{
  "n_layer": 13,
  "d_model": 64,
  "n_head": 2,
  "n_kv_head": 2,
  "head_dim": 32,
  "d_mlp": 192,
  "vocab_size": 1658,
  "activation": "geglu",
  "norm": "rmsnorm",
  "norm_place": "peri",
  "norm_eps": 1e-06,
  "positions": "rope",
  "rope_base": 10000.0,
  "rope_fraction": 1.0,
  "qk_norm": false,
  "attn_scale": 0.177,
  "bias": "none",
  "tie_embeddings": true,
  "parallel_block": false,
  "extras": ["capped logits"],
  "init": "normal",
  "init_std_qkv": 0.0625,
  "init_std_o": 0.0123,
  "init_std_up": 0.0625,
  "init_std_down": 0.00708,
  "optimizer": "ademamix",
  "lr": 0.0012,
  "beta1": 0.9,
  "weight_decay": 0.2,
  "lr_head": 0.0114,
  "grad_clip": 1.0,
  "warmup_steps": 471,
  "schedule": "wsd",
  "decay_fraction": 0.924,
  "decay_shape": "exp",
  "final_lr_fraction": 0.0,
  "batch_tokens": [16384, 32768, 49152],
  "seq_len": 128,
  "doc_mask": false,
  "train_tokens": 156800000,
  "steps": 4947,
  "dataset": "wikipedia_en"
}
Each number is 500 + 50 x the weight over its row's rms, rounded and kept within 0 to 999. Layers, rows and columns count from 0. Numbers have three digits each. The size before them is the row's rms in percent of the matrix's.

# layer 9 MLP up, 192x64, rms 0.112, rows 19-90, columns 0-63
104:417598587470494420481492479422553479537541490516489584479496464408548527490517436551505561469474500564496528453546408441485544564472465577537466477483507494438497539489551517424431473404408577
092:547459570568454458414464490491480492469448559441560515484511547487485531491523509436504479471503555560447404532487500421467479474477430527509429461422485502586497579616564489555489503617459392
094:536539482452477527466402498444408553488455390502578547452432459532477581549525473529465539556472459436479478470511497558498586442499493549602592425482558532550459457474484491569459538464559566
102:535527505553645465448545492445480489471471515509591462527423486557569552416384462437430446502571543536501497461438477416508518465480466507479446505491560453517492493570503469415533462474465399
098:558450514474515505461617517472498365478491475512502474385583492491445449464459522522485506417531404546621604522501558437452522458529444466476512501472490512500513470507485541562526484507600566
091:469516488471559484453524503513484458611532418476556472520518396420532506483522487526480482487477467551569555503547421551511592510412541490492448506582536510474376538454468457455510416583572416
108:482472509445605466520487567449465531545517483570487566513494492450410547505597467435443525576468393496394572494585446494491540491594493513562500568475544469494540460534547525572536562569498499
108:438515467519492529472427491441461566540462375516451526493346516440540465410575488573562494608487511491457564470529538455538461533453489522512473470452496502408531474443458533474437446461474552
100:465572543490497563521503454521498419530529562485523429360577493503460420447483542456449500515595470463498488562560485487449490500464461596554431547469473404499539502581494471474520598409519495
101:532488447512539440532544569591560462467448510587576525552560519494556513440621473515540549497538606469528545539573567541555506609534424462449472500428486459457516509478447560479459527442486482
087:583511505524480528544589474525483492434537567498557576461583526447440488506457399503528406472484561479570516459537499555485528551519546507514457486408563418531508550460377508540422576521546556
103:414502456471570518487540442515555497443470508591516591540572543548605454619470471491415496440576518541502479479494485541544638542499523523484525506474572451553433493476523473596544510512506502
094:511542563455557505505626520455388542514512502568476528480451499405483429535543534498454466455426493488382541572484461445459433447563499516477487587488623418480519529524507481541538535469503519
101:521515622530484444550424455547581385479454470493614530513514553414510499549500505473520433535483429480470509427497511475457512445514566446565480556594426424537417483458485485486449501468542530
105:500527521414530500479580496574439556507587511581424559501546536563450493443561513502585477555468477485570524474594530528428474530534505467482532466569514570360499492492534471513586418496514442
096:473488589505442516475544472416476411499509514494501480516459592454531574577482608521453551498569499412502536527539597468466501447629516533437532568496491430546487469470434564493478521418503454
099:500452518512487401518496512455400532498497450443441521481500485448498465638578564490453422579420529427485512511492504542545535538588519399434586489443460558458537536473492461571553548521509521
105:388439536597533503555602444540469550526496437524534526478429493539536520522512577506490501488554468497498456486493581575562498554503571472418533468445535551544404526480579477567463428474525598
113:464531539415455549485536581507544575424492527512427487486423597539567529477397485388494537483587530488478493458458542578497528538470516508574488568485554532464467387477496487530553536473566569
088:423442482523424489473544511495507494510530618462417535404533445437543533403470484543488456573410486452595514566525517471473490485488496401451513442508559525534512521518433480580494580513436573
107:607464500501416511470457404473543491517469450503531479514465539562551572385562499510515527500426470548524492451477516502495442439436514441583490458470388465549499564474544552514536469522357541
095:493513456535523492457470513371383488422479493481454448565485583558502515543420557450545467445504436480520552467594499511548543418540424492514479460532548589537527510471583425513441579468495495
113:483560519516559436501511543459393454540553526376386443466448429473512456608544484521443496540502486474458516510516489526495489541492652538458511497492529523511520536527490547547509581564606483
084:478570489480484503541511556500521544465563528523514509509544460300523451517434496481525509643549539443475583490518524453601531397529533445497474537437476541469484539519468429457511551503492511
107:481527519544544493475605525527541538544508428473514402424466474503459512427482536480411522500414503437502380530419547454538561466530450464516542473382529492488533460577552496434462566426526456
094:499514489553466519432406463489589409472549553540490535503463504505478487482490527415527545336485589459452448399514485465507440506379463512539503469579456533541520469512477497506534433503435443
094:500607458506436443503577424470580399443545428530533444484441482460455417478531543412459460489560587505545528506446544498503499469491508541544477515543502509488448496529522577554475348501544482
106:465552481475527445456457517499606566550521514513553441466441570529454498575564483523402507444565438457576509426547520477546450499503460540550474504367515478399501503499433527455482416572484453
103:497370484466592436540424502559471480482450489416535514379530461506499525488593471529505507415534557413475518551441574583453480467493475512493472485498437455522552455480522477453471426539429574
103:456395563500611472489529495541511407514459597492459547466550424490480536391637567466465439551545534424529527492524500479536505480479576494422437543558455517515508508517444444481516553482519511
092:466475535456575506457464479586492508417432539581506444533485445497545470507512513544556475503446611548418479568545559543551457489544467481567454576574528566493415496510414435617490507458489496
121:449515517523521495460456543485514461450510492419520539447398511596591501454483583499544460517532515338456542553465509496469433555432462451572486512493468515434578505526592555485584490485438488
083:475539517454576523454508391457521547461445550536397555503549447483558537436555455618500626585455439450438518563509456553463554518531459558565505488512471491578468484549520479478529464540497483
088:437438446435485511472541480549513467546417547482584487513481608495464490526448560487521454407472500439552475503493475478503457516477454536450425557402445513404530465550359563435463455544473511
094:540588514553480491492538482501443509446452501529573486404548431629500465522477533445510446505596567532498476451563521476491463367483479520511516510434389477515456438455575553500543444507576490
096:501510481486502531557494419538452353469487573563528533511492556402598453552499601453562496492461509469432426530520536529510529568484607507558543510485503505547551478506579523536422448503559551
098:536543544499527510490613433493525598485544506456567529470568503519500481508516539486580429490532474459517508507401404479446495503430436566538454567553519443543521480513631461531487448467612433
094:624444540515477563419519520525517508475552518539529488452554484526470499548399559507519486436544444460538476518429535537508432501462509487548425548478502374464514514530602544350515508481439455
099:488543538564496439465512515532519489427583537482560542511511559558465540457583526540561510543397586539530533435498490517518404516571449438457474615416444420437511442497477513421500499447545524
086:555460490528618419530472456555505462553592506515496524446489486509461516404452522575422477419465485485513523452438520518563484495567516498451548575479457448492394507567397446505528488495398561
106:476618560501465470443488535532518593563533549500454449542458491634499511570567450571527427495526452499476576493533486512467488514496508452530434582518506483478530470510386638507492429529475501
101:575539525574504405444511608446571439550545435366499502501495526534566531533424496485476482488535534514501457474547427482535487494520415455513511523469561572477503572620419500486538575510500479
110:565462492505434478528479526478546411476467528491420461449520574486503542562577479591513455532483439551513607499549454517470608427473484510450482510484553518475507541348486427458453533549568556
100:391487486461524545539602457445526510485476464543528515485518505550493485479483561471539384440504483490548489477555564577590551574480503601613528468624533528485464453460473523441433501441483527
092:396588453471520434466620441417488428493491455530438517499476533508430485540454556473494416464559479462553530503581569464516470429434525526442464468530492501467498479488460584506566569550585442
114:565508522535573539512498408556426476419494441562496570387447470541506475484556503491524414503533482526461485564504548456420529455477457528541423549555443531493449439438601461577487408464504521
112:403450463476529531485534414532477499476438450577554600574384490570475476441539454543512523449457471531507438542528586490454495532472493472555518526589518442486551570520583545568562473488570461
114:538528461488501572589391451569503514457531559513505466557533500449413517551522493471462589419520444450481545482513457509551492504525571525428490491402552535589422437531573521517521615549495456
092:357525545550513522497559467561393554538427443562499508472492491565468496535532455522442444488515517555496478403425422509552548541531471543495515502454510543449516505504483532435495632483577413
097:456553556435437503408533436538503428510524575528455517491518529550492444460388569516496492546479622482547485528496588482452459552570506446464481437414452515502492513490470582442438556540581452
092:449515449531542454456555531468461474466461570457438507473434472460475567494540442530501501412458577541539481433472620549494488426448515578618465523503495509502451467572494520603471451607455475
090:387444465472565479612433481472417465429504450530528506409510448510513555474496454484482499471432456558498510576553541488599449547471509530574513463520486535428594476517486449517479624562509495
104:516504495530449520416432457468572524467473455510501473486483503512604462492484554474560438521651599401519503505451561459510626505559517499442485485402532513438503563479432573523500489497547496
103:514537478438515510492457555495448540460497522486551580502532528433550527570539475567436452405452480432439371561526398519468502473473559525558462464474543523547492442498591499474457490605602503
097:610558513517482522481532460472473501526492436508550455504509550534420451500390516588440517471456441572484578525565534569479427552363480535557548457547490456499437429547483417468494529503560498
112:460460494508536481498492512457512519544505483413482520451416533492390475505455508561439513426451526432400435529395545440518573400465495568406488446533539485510507442581551504544590527524555475
092:489475547484556515532506464515527481550588433498515536598502547506449560477493613526422545434471513425534487525483467447492544548429518470541584549399458377488553444431487529559592502524451527
095:460492486555511579482567567440541507398470512439401488557495563460490503444548596487460571578467527485469408529525417518481460430515582520568505560567533465511521472523555532479506586557472570
104:448484542460538434499431466415427431521514534544515447564517552432515467571443590376565476490437464471570464500475507596567468492469500470554504512507518542600509484444526586484540456560499566
093:448462441542451455439483604425465553453459486588516572524423521534531526557549512491501520544596555447401513521491537491556427495542529465548520474621490556381509460482485458458540488547468468
090:583583484498468470478493611498527505374438605587531522479440499412499478445558458605429508522520480456534516440450460482502506534382456519480490517529519442502428518424453512511506481498544452
098:473552489478530492601537586518566527539453474566502471579521483473509470480436573471433466514414491544562376485440488481407456506425533478555495520388569446570473458530540480583518516529470455
090:401476505365501379517561543482496503586507490557485486480352491518519467457518503500461484444451547465503439510558495428482524486460453451405487562528508463542449540500432512482593517568551488
094:473458515493536544542473426406449479457518546420565507645546587495594572542408549498514543531515505502444560567497465580435499498477493547498431512493490500552519482537533505575402495484432538
108:539433548505403529498459501507499459518543412535542480507439509522525480569542501551426485414459525494536463459503430589571496483533511395493517502473550439469412517525502480516488672529467605
106:515545477600487536477465504531598439489513554443442625487541478558536477472470519502456468444455528555552498466588528388529454470400497576443571508510446569538484568489531463530514591506533550
104:519512533539474469482558491448399465455545568517502532511552485454484467562451539489499552543511465459578544572565447470363526412441486531538459575573505403454497466499600448494539515591512441
095:475475426475503543550535492549527522460551502481506494442482465474485591514554620540521489576440531411536441500508479453482580653468545501466553425503469525472446423443447532515497457488387557
098:556542474490407507472513573498568477461505458457520513555514542483402520508436524504589431454554544519490545492456555503504443469542566352476519406571516545485575480498572560429578565510531473
106:535418468337534577579490544449449454433534516503460477507427520455517542424479492456500563474510418500537413465547449548479569509526602477475505434578489458453500464513513492419514427520505476
108:534480357491411535439399571434497535564534498451516453496566556524565437549531493500473550521418444456540537551576520518434535475448568511496468475613524482462416512522533502459470527484558526
090:489388528483444485630522514445417591480496538439553538523596516495497445514471574492572511547574587452485536508545458545436550526528441541547460468508488466459480417468556441575453463486465474
# layer 9 MLP down (transposed), 192x64, rms 0.0958, rows 19-89, columns 0-63
101:527492515526462452433505585470568432498502416545442596496523560532344577428487455516511542509626457528472478574472483561541468577532493491522537486478551488522541528485494547407500456505569513
086:460606456481611510446544509528456595519543549517499487432500531487401389573433454474429418483569489540468531465539513537430492550473611486553483505527500563438496511504519486417492462442505477
095:481464562520502458487533436555620466567486562569585525602540520549537491539514501535541512493509521556452613523470587467487570568506518433510516447516408498499479522514417485491549379546526556
099:489448521525563560555489448516517431476479446518427454479530460378547465483530513456461495556602436504519504498518470527442507514450417445420605371467602550502543504435554526561514525526515516
097:431601568440537471494508384532449527512531501428480517642452462521524534530573525547474565530470461512504409403528489518508509566476509555525589602509515494508492447455500454486547555463433537
089:522460489563434519433522484468540451413414463613516411436494571534531511531569465484507557520528542450481516509451543546513468499576487478465546525533473485584498447555445583529402549523372526
111:633551557390430549511465434561496504548501373556560534452465565516492470494554506468497448466471529565480437513479491565447575541466557444407523529475457540495510463522528543464419450456526488
110:484480450461401491437494463454458547545574515584518404491513472577503488525604515515476509541554534485597504467535463526516422502572443493495451484485465363492520487445465541588453595560556496
102:482529512509517486446447490428501586506589484480527474491459560514589576497457547485466471557568587504558377568522493497554529583500457590473455518500594592500564557578471521542477437485503445
097:576561450512531557544514525470537575445581538496465484344433524487476462532395448533457469521511454491500422430492511464566487462484485479484466570464396484507582540464553522599452513542509546
087:491521577497520465561503507485541568563491427470513430542433575521526531491490448465479589531612393541457591489514470499508395453450459560496633509549538489527474512462552487465518456446474423
099:604416428526520432531599534500578466478521423518427459506530520460579414589508485488532528493564492642484543536451591498570533455510476520464525540598488488518506491504460473559500490548479532
093:500444484506469532560476369481503512514441517462400450491470500603534542552425438439552519601441501490537534370428495514458434494472508426497447473439429497521494431466526428463506503526559509
102:497559537514520561504542513544415585423461522516499455566429401525613453560533494513559560462466545432420522516533532472605516543499461475538552555370495469500458507539498523579446517550496510
106:483452524453546554554435504541471551489522482516380553551457367477548578403542416514482506445529470502462540518455483543612519600503535485436484449510456460468475538469553483432447564469506456
098:540562503559538552507543565538408466455464544544500442530486473465465441452463481390442482452463450570536459488376501526442540484562476473504364475561492445476454548603522428457512468488496524
104:551549568551502493525527514569553532536441376462533485479469469410423381478533453453444485566508547527476507496440426543485517402491513493506553576568501456448466480498581502489422427577492461
101:571467539509622427526574519473460462547513544508529480512534560501432530483627598637454425476539525413497490518526449509506496454572498486544532530580506447414528439477507466460464490522512535
106:614451421471500528447506478490493487494490519463449647520490590425467388478482522444496502451461502462453538429564498553468538507525491379567484453530460547496469483560471510459577502413444492
095:555563507425581507485510502574470447497479516524502442485458572533479654482551555501524535506489521564479558477486520567562532392507607439548468557541494465518524427437418425518515466493560553
103:556424537502468474401468472569534565603470505553448478471506519515549385441568492515544515498456600567551481526495492533507538540476461524533394446426529522550509519557473494391496484411571496
092:542424619628456427486496475497545517522512486470521442488552522461473565435508463514519505496528527650503547538469586461459484528454479387537421521484447431582536455420497514521505502534513511
115:486496492500470471422538552449554424475577495484498524435473402560421420552543562546432427534606469528524552544398446509441566479491460470461470572476428452514510452540482498457451512445570457
085:538456530594524422595555533503524605518578508490480486465395498498421412481481437465521487453511464483573553532478517470502545553565463497564525490476438434452564412496479451488578462511477607
112:483481475551561496559481482498477472446553518537488448424492428434436480502447510455466522468501419371521502539524501496547392460588487519471633505450454523476456498490573474617578554460543468
093:568458528448515515531515567508486477476471480484531444479672462536479468511557451481550495520427626396638566555448542523508445495451453468522546518499538478432464535512535475466513526514513570
090:466492525562612519512511483411486576510459521465482546530368401512530538466444473440530511524485390496583476475491458465515487552612523513535548532438531520610419552479484549463563474499496490
111:437436435434498558475576532463510495532451439540543396550468518592535433544513562409517484475581496486542475482546540525453531506421533513465448498553540539503451386482468581490416515465401504
099:466576521507504552425507455503448391532512537513404458497477544516540555515533502581492517442486532492499464550441611460476664482529490518475481484568530490446529513554480480615540517430406500
112:519429492575460518485424496463437481558568462534336395517507434491419505523479398542534515480527508536506405494478471390532493443534484484505473492598512537481513465599496477538539524467490470
093:564495407573444461443516534568485537464465449473419482459480502526465460535439481501438476535506455533630529574400542431510502454483499542568558492456427480610516596520501524432457508533559488
119:542503438522531612523412521423493512460482499507495457471514466520548597467451441644488469577503484455441515523486550472481397521492469481392537479405551486515504553500500548537619513468478545
084:484490464512479536458407609523598505526471481537557416516451529516421503485537656435434434446587567537448477498496506488517499557438518468452520503478475514441513565465512494440417547414489509
084:551518508565500432527551494464502391453503487556432539552496461562540382469477481529522546579547494621534551524536377470487425490542510469556380527586482434521521476490529498515537531465486470
098:485466524572482561510533518500561509455429456466565502462477461471451417522503492525509370505503476516420584507513506526442465454564426510433628526463600472484500490536548407498452541596507577
094:455512606521522572500549568496482502599535479428379545625521533486443498527501469427526481435523531464502479489474472566542459461541487488451626592482513436466409542499496535551490514506435510
101:533510477461483429507540461583526438535493572474535486473442493477453509494546571517419525476401463376492600452514492556552449504480515505486524437573510419408596447428508538557413515507478545
097:464401504565576475564529500413537521499577526470480484514372490432510544449551395473471547515551441484541551540486585486527494477595476573491536433521532534550524544551495451566571431493509558
099:531452543470497493517574487487373518468484404567422445530509508446444518539504527503525407504495503472467520466470509512610532585518516539546448502558551562513528495514508404504525484678559520
093:485542479471499505525471452423514544487475568445483490525509574565487620484578518396538553546515492553566567507529501461510534441493512437576507507399526510473533543465594631507519561539571575
104:458386519406471537549450556514403461556459574503553539563457553444551490498519508476591520532429494515501448469420527433511417453517477568503519527435485439483508572519534479440435574452570550
098:511534521502517459525452429526460520471479444571504530525541496493571362456423563455546446587533517518455505555448467475525502496447554469497494600628394573515463538518494488597457477542452459
106:509504496647447516405548548475527453474414460568448561551419537500504502493486544460502542541496559473527464427583548542554501457515430540585466518537584475448472513567488456439450541424523556
098:472465527509484500458545439556500362656532465485526504476561491481550502530425598511478511555548559512547454603472466409450496521495499450472434425540442409459495535485507479484442531552472497
081:496454522465563554543453559545525601405459498465501483517486526502460408549334497505528539481530507546457517584446495440485419502503486478503577600495537472486452431522574521495532479422432546
119:440434536445512561390477502539411522442562516479458680501486500594520575464535445457485569540529391556538474513540483511496537541472496517468440497540591480508470510483457470485497537497501573
103:442476492458558516502496432538494450491509467552542495556457493469469580404433547398556426495457448471509434471546580606583487448493449504571516487403511486494494536567508588498486476615449498
116:568611500469449452436505509497482471564581546457548581482479621533529431542482524566596537485444502537497493557481629463507543535471446524437427417474448518570436501499538512513525545521510537
100:541512508437502496563513468442487538464471605540437479558465502499472465564489623441564500440531486452476495570531547476492510401542495425421513430463513376512501439475593489500492394547459533
104:499522484533518498526543547506485572452548514564479519438453556478497550436458547499416488569469449617492549544529500418477462586532404510561461573556592541486597510572473495586559445485557515
097:504474513515487584376432405507489503550501492616496533559559523531540405465482542462534547592517467525490548495557398477523546523508485401398548505475404490517514483547518501476550561439535514
088:579523505437438508406577540493574556532553526535447469611485494419518566479448454527575536574539513437462492522505482524556562474494548439438549543547623481526460564445496423496503529560488526
086:460536572498476478408524500542490497516589542604500579461448481477439457497514450493433485460531532523463545476501508531443502552519463472512535509544629507437433587480474485454500479381365429
108:581439379463498436495542492580514456524482507530524457471511423522584383519498554513564463558460423441446472568509486468481406520455481455497595496527479540445573501446541466502559401493470496
100:455500481451422487587540433510444434484440415475446541500454525447543488409523566544563487531507384487491429495494459502605538504562537491436485441502467502481516540489558449623541490474590448
115:498459584479479426453487504500561522510537505400533464552446452414426425574469467468513464476496490427475558445482576490506497490455487444460489483529397521525571575544574525555554649533511476
096:585596438482503502547560480525497501503476498521529447521479496477574492433557475463445482566464543507477441452547426621428455432476452443430583485564541534425487565580512526559464576493486420
100:464436518548478385435468532518460464479506618473556570580471558547511437552558505509439483483554513569513510559540574556482540566534466528450466473450488581547501534528462558490523419521385437
111:565404497484514502598580506475590457521546477458357511435581518546533488570442512495471527544503593484503478471509517454539558474393565466464496477473437492457553597531466546512526524525525571
095:533582555420583533524481432521512412507451564480450475454541546489604558543557569485515626517407555528586501492472417508506498458462527483484431538517460512530529499602438497449495518473453463
088:509431538572557543638515384543536562467509492503475539578535529540474485456463536482505486490537446557486480555480436381459467540488518399569550504553508439513430464461502569555553528564501452
093:508459420481581438531467423499440470442436497462429420489492465491557563515475557400501500563444448495518543539428523506528463527575472480560575439425392374454504496492528540518491474548523463
084:598473548548574507538504532472550545519480547443503568578589511478529544587548494477493518471616491458485495494447460491503503493545476498613565493469506646450574519589493522463419523462457535
090:576531607563415443489415456509435498495381573551563494468465474430622513463466531513541457514489522524531498542524592485502450472471485389466480473534483502573497436410466513505554533505526521
106:559503523526528565466490438429458559532391512513540433493540425573479518541434526450451498486479589588475525512548430501441500445485457493513494477525439474556326521520498502514523577461425440
106:478560405466518590513453561525523532520513570560578430469451480453505472459502479625552532400538534526512529435390481517538513544490415559479476505453514484526539499552592451514390530496516545
103:438427499498529581401430481540493497514429558478487517485493573464476496456451463571437540555522556409501530407409400499556510473535496570515452527505526480380506543563503504394510511448536522
099:496555416545481465401494505445546588490412581474519544621473576509621484528533441490513482550452503536548496467418556558500433461508390487552557508513493459537504534557469520523482545450549495
101:534476470587493554503507498577525442498632493513520501431486427445418542572530442605472496554400546463378557493450517485424429516574508553553486536495437488505454479522517450549505542524499500
107:429544404543452542453445482499465539479418475492422479479450487524545491433471547517575514396434526586600441503476466537464471585510549495462492483554548381512404530504539539463510548440465475
100:452493659545470521450454423437491431482517459493434460477504470510511420576454548492466435455496485483440543451554489444551485446490459519615464514468488505534574453440432576555507489602489474
# layer 9 MLP gate, 192x64, rms 0.113, rows 20-90, columns 0-63
094:589523458514512495484625484465450479567488461407490433410475477421431496609489457513359517543517488552518458532519514449491482551510431593523488417479412557517526546533502477492483522497481548
092:544512501583543563497548519469503492641412522592530410501454468520449562411483435448504523467530592513515551503553380500520512494510536498496546459502519469568559491508563578549494582487450547
096:444537460494469591501413444557543537442531536558425491410466485483561549468475570569549465568472525530580518521435451435556459513439490449404533496496523452446593567542495482471415447443498499
098:550497536466552513416520555455528506590611552480534471496456567458521587455508468500478592480351503565399495463497476460496407564498525463429409462501478440470488487541508535534479542465455489
097:501502569502505456453507453432527474393470616490490490572522495593488490556461563444499467497506485625518462582611519503473498462438556478589508447525488444579451534529511547512532483425458579
102:608520530480523578511448450531528487631547406556535597461504558513494527520588525509534480483454531625504471470535451580484451528493559504408509547473502552428496458518538557494404500463511508
097:565476432418423467567479479616478438441574505502478568431553559472440557530551443560554475618517500537518525459529462457481463452501532528506480528454394557500440437516517458437462463445529473
107:452450501501429437459497445499518514520588551456488424433364601444543458500513566484402547506511499534516485512546579557533449527492575505533515481470565434502569596461407528500513474493554546
100:488456542523518451488468519577387426539545423416495585664517580475528528492546480526511515475507523550455543490561429545420504582504537504508501525581483534483466574424517440531526461458511528
097:485493490421486600450503526506572481611453450509462532447552563450630580515473506484537577563525474521529409505562452572450527562514465500557468529443482495487551523437508447519582530406479519
093:533500487465538499517490471572442497366458516531562474463476523541418566486473425414510482422394541410479480575576462493528519546533616459559528482502589503451503430488483432528493507482564526
111:585530517462480417601464509499558593494517461562490519501469490536522446484498488495470372560490606516457403484388509436534512566512532440547512464492498429443562559536530535470540440558556477
111:555465597479555381529441517468458453537489497566412595471445447489520476431545391524501502433503501510468396542419523544495520477524425552470508525593571526535497525419500450506529529522545462
107:477470491420490486522452457541440537472555521505499595556488458423575525418476400414411518461488483547514555572447425520556482553530477566507505466581487469543540621463502456468423509456491435
105:532447512501491480524555551519517482443428424529529428525516583510456558516551480408512550480532478409524463486450573421457511428492524504536525565391540513549527586655480470536533456531461447
092:616606515546618544497553464521507476541499494440501407508458549597504480424550561431443484530543469506440462532462474449487498462486515545560502477529640510550509544467526515507543459585510554
096:572478611536510516491571528455406501553515474457484460538511591530436558480585526432585475472454430539457597487490437518512513525547528491528578664544497507485561487512461456492501534554478495
101:536478456525554496552493456435456565469539512421423500503478495485513514482521403500573497534484434500490419503378566572484551464548534516581479426464620495559411474559481427572509448453480536
103:425521506449450494572535493464472531520550496561467568503559532492500479531539428546527525541481522487424509547528495430546507475658484563573523496593531380488431555495508460497521536627572500
083:551479524445557516415514541572560429449492536454457487472602454570458553467496490507479538583507548456518382408513538515470633572559529526465459411550490435485524568508523505509460480540532508
095:491447379415532577450451470479562599416509612484453551518495494516531423541534578413513515547439513495447538482466415548519488549457503530512532507556534566514489473543536451472515516513390451
108:572575484520534471543438451535473462474461526466482367449537520520523569534473456428438559552500452481386514505464518535504472543549462614512577483510605579429510493515461556545552470458510567
099:489506437441521533436403386545419506398521468529471468537513493480439517500522522513528524538573594461498502518542508473393452523574502539462453441504488521537397487487412502532439521475538629
104:546480500549500401495520483513472533454552558508479501470546592585432562582520522455482541419466543419395446555476475533418566559494509605567500453464480412473489497496599481535532496499432508
093:422495501523457538458496509480527525507430483470415497493448480503549496436445622481512453618482557543461433528479549593532464569464581548560515375477487477477513411580493485497475474410471463
099:583496518504504461553460513504436507434525617502439533537466404437475478455535453453481546496485574594559424513460434475471530544384553481440525476489514509509491503492567462405527452452462617
105:576461560433635398472481507484547481357550587502484530464541502534461505471563481557414503529484493563535517561510575501547584529434480472462464519490588531471432547487508537555505490536464498
108:510446588344495473475362536557482503481437514497507461553503497558520594533538524458456548479538456522485494458568497525497486543551534432510502528605496470512475507476621480465465570590477455
114:511450467481519463520414479501521487385512473494461497456513500539462439473508486478451435605475568540523408549514415508383458507439548526505602481483482421420522449534466461606504504527448592
095:518501526518467522418456503493551531495530443601524549516500426510476543378473522451569593530521630517555503533553444531603487557428492440479484546497463493446459485460489543494462577417415473
103:562497530532519454397468526538565497509582544384568457511549555455459527442464463485417398543522518553479486457483537541541445587487517507581492526581530488490497504498579493519437423499458380
084:454472469543571434325513545486518510527415465507434460581526540551510598510510500587498510425490598472471509502529490550486448452467508504458494613488467555530556499475510497493488595481417513
094:532544598601437534493469517507503519514578373426532527439446477498525510507608465470592483486506503424484538476479606459468550500444513467485478444424484580597492477485471478519426477518576477
101:465516575473492467537423471596458430462578497567460437509502538493506477501581548516571553514480550487530537529503573484490433589500498493655416480568550550472464529522464479520455488387493435
107:509451528414513401461506467550394473473486506447374448520514554486488482436576503498544393511540560474506481461457405498430451567490502540435517507558472552460386471431538496534467515565510481
112:542579526535540505507515448504468509600485557493468505428549507471475436464475572498446439509551506509407510528468495554598496494564582513485620496519514496453520488593494392499428493394564586
106:522530497525451398473551548462526498453607491532497520445459529588586461500487521464388519531523493469479457601506505547459471539521520498540501579474469450456581600527466475513586402463522605
095:478551483434477480462414432563554479430582494535432449400454465489512574382442542515447562445493523591525464507499520476396498490480487484544479426545509531489471383472510465433520557464530472
091:515466489608502532564515474412547466557467503428529381528476525583467565440514545499545556490535527477522497571398493425501437538556518425378464533424508422460477529518454532474513474514525442
108:532471491527495430506544472546579467442482457451438462562481461553506473458460544410446442502587579517477440534542509573494483515475532552536467496544510576497536450432442484514468337432426420
112:535521595454543535583600474396547455439500467480480503545609455536433607532504511458496516502562401439400471487538538521467455531432523572465470478471515466527532490515460510541393499533514475
103:569451520444486497458520510566518526469570564449477502584393549518454508435501517436502482457508428554471458581476470554503467621510388515487456436482592499580544407481518592510486455503519493
102:495489453432570593543534498536542599460594451581448427477499564503568524541439473489568588580444465413498547581531466522460521486559454545510520582472506531491483495576518435509440483549544518
090:528546490473470490476481521554455444487537584514542463567462461504545444473582490617531587602442549501488511344504446598544565505531581474538432441495455563531513526478535470512490535519516459
103:499501576407496558497492520539426535411596494532545573565502497491564514480563552470454526509524416555552466477580500595499514572526508557488506492520600545534501637462478549502426482498429526
101:557461637506418483508454418519519467445497524496495494497448484467413577458471528433498462525592491494492440518508552539476405481505555505466468529459473557405448516630507498385436497469482537
101:488427536519478554631453473595504505492482484512523499574397506502466539563505567511411532485480513487471513524533557585370483477613489542566505503525557448538495584560470440519506477434447497
100:526571564469438449515526571433459537477573400427614482425493455514452539527510528621455508566515599457467458424540496553494437509562546450513478527519486517523427541545432527453469506478465533
106:507463519562528570459438519488448497452589501551461519459604665424472485483508446485494477484515399514532448551545509465449522488510500472494446489444572495529507539562407500501445468385485421
100:589508508581405469478434489512466516538494428560465443497450509550514465436556525459633482478492458548530548460511501512462511549529552461440438613548457517557587471485401429446449449488500457
093:545452586525541547474569516608473512530475523377447490467547468507508515505523561429590454474552483400557546519503483503616488492539488541492494463555445500577454609539481426519484423500541466
101:509581452541517502419498502495450502530514540463513428489496497531502513442541439511444454528479364558532469546560488485547437426420551432444557506484547495412588512577526507486382583484526425
106:546558523541534504552518495528523533516591497420494404431515533551441551514453579527492442472542497532439449527544516552475589523518472636416458527465567453526409443558495398517471467514494439
100:508515517568512533490585581489498540436502556554476463509554521484493433484518434467546553475468488555469534491502537541578433441448493497411538565475484566503478550465403484468398394463417371
104:595509577510510503559572461523453502522555491527478532505509562567485458467533413499382504484432540525371532539490497557515537578588514599492557540570468443417505523495517420490565444520503477
094:640475582514520545560463483516450444458491533469522510480531545457474449478486490439530551499493555484541382576536500506509601568491435484404503510567467495500551601494502624559471548472475534
091:454405598500485471475400440480484480488460633521487535484458529435493498534535530531542521523546466547536408547535483553415528488419445478443538462413528557506459565437478546547503487535452607
095:531488467569456505451423537476555543504437538456522420473388517495527473436434546547445543542497490483447474567443562544510563599489447568545477532505576484412357477546483438484492447475500483
097:530509555451488520483508431505488602538522525443559502518494454396626446516537437562569557478501437585472483562534580587472559469452542538496458539514557401433486524489547476502568428496532522
093:544504556429604473506580489585535514503490433539504480467460441478526544495468524526375532471446562465527516542390439493480428571510484477501450513440471518529563482446589449390487465418554506
096:553512427400468385565521529413482510551554596515623575471509507457498515463522462472471507478470477508424493563468404541463446522519495540496459545461549462527546464464517441486568378510480471
095:455440548565445573446520514549611477465568554489519524488562540526507523543495519455555451524476481489593498469517544525540490552447547515399597507561487473679529498492495514482538542427488563
098:481440409454446539416462509554523525487458543460541487502456522485554578594528537514494490568497467497508482532480542547522530412642479572430551411513527455547450524533508494450424404458571446
104:448365531448511525502512483493486475537616482487450499491506444407591515513518473497512526521457495486524401546457457454506595536601533520429509566526560466517498574533539499559529376454549552
100:481502541504524456529512489538476449394485464480549544468501561447449469560565621381447430537524424463401443413548516536481475523540511440472525459552523502566487497475450577460549410491438502
108:510445421480571450550592487616566571463598554499458441411554536451519493495496560514518514477570539534498475587476444427486515548459601562546473484443511509446514490417499451514502465552446512
109:469447562433435488445516510492525506517492478389483563571441615487519514518597423467443646522472503570524462495479500557475457439486483474602500451479539576451468477461448473499423478516448510
100:477512531464485440487498424452480463553450414520492496508441584545584534448565605478496527494535487486634473600539547445530460458418495543477491475502528436524543563442472564405503440481510422
095:442522572524457555441523503503505437499427460525486480406438583556500531465553462510514453456533507601527429523463565542406423566515446402432549517543501366502469491529479508566506511474453452
112:495487418494541528486489508562519597502500505482525534440416492468575499392571485565527571564517504607545474562441440556452499519536538461489495520647503473512453496522454517503466553368483521
102:480438458428576460522449487514490492528495553649423462389521537432530525543526410538537489424484557444537494488510415547490510456481565545451489524484528561446554533535594418461487457532539533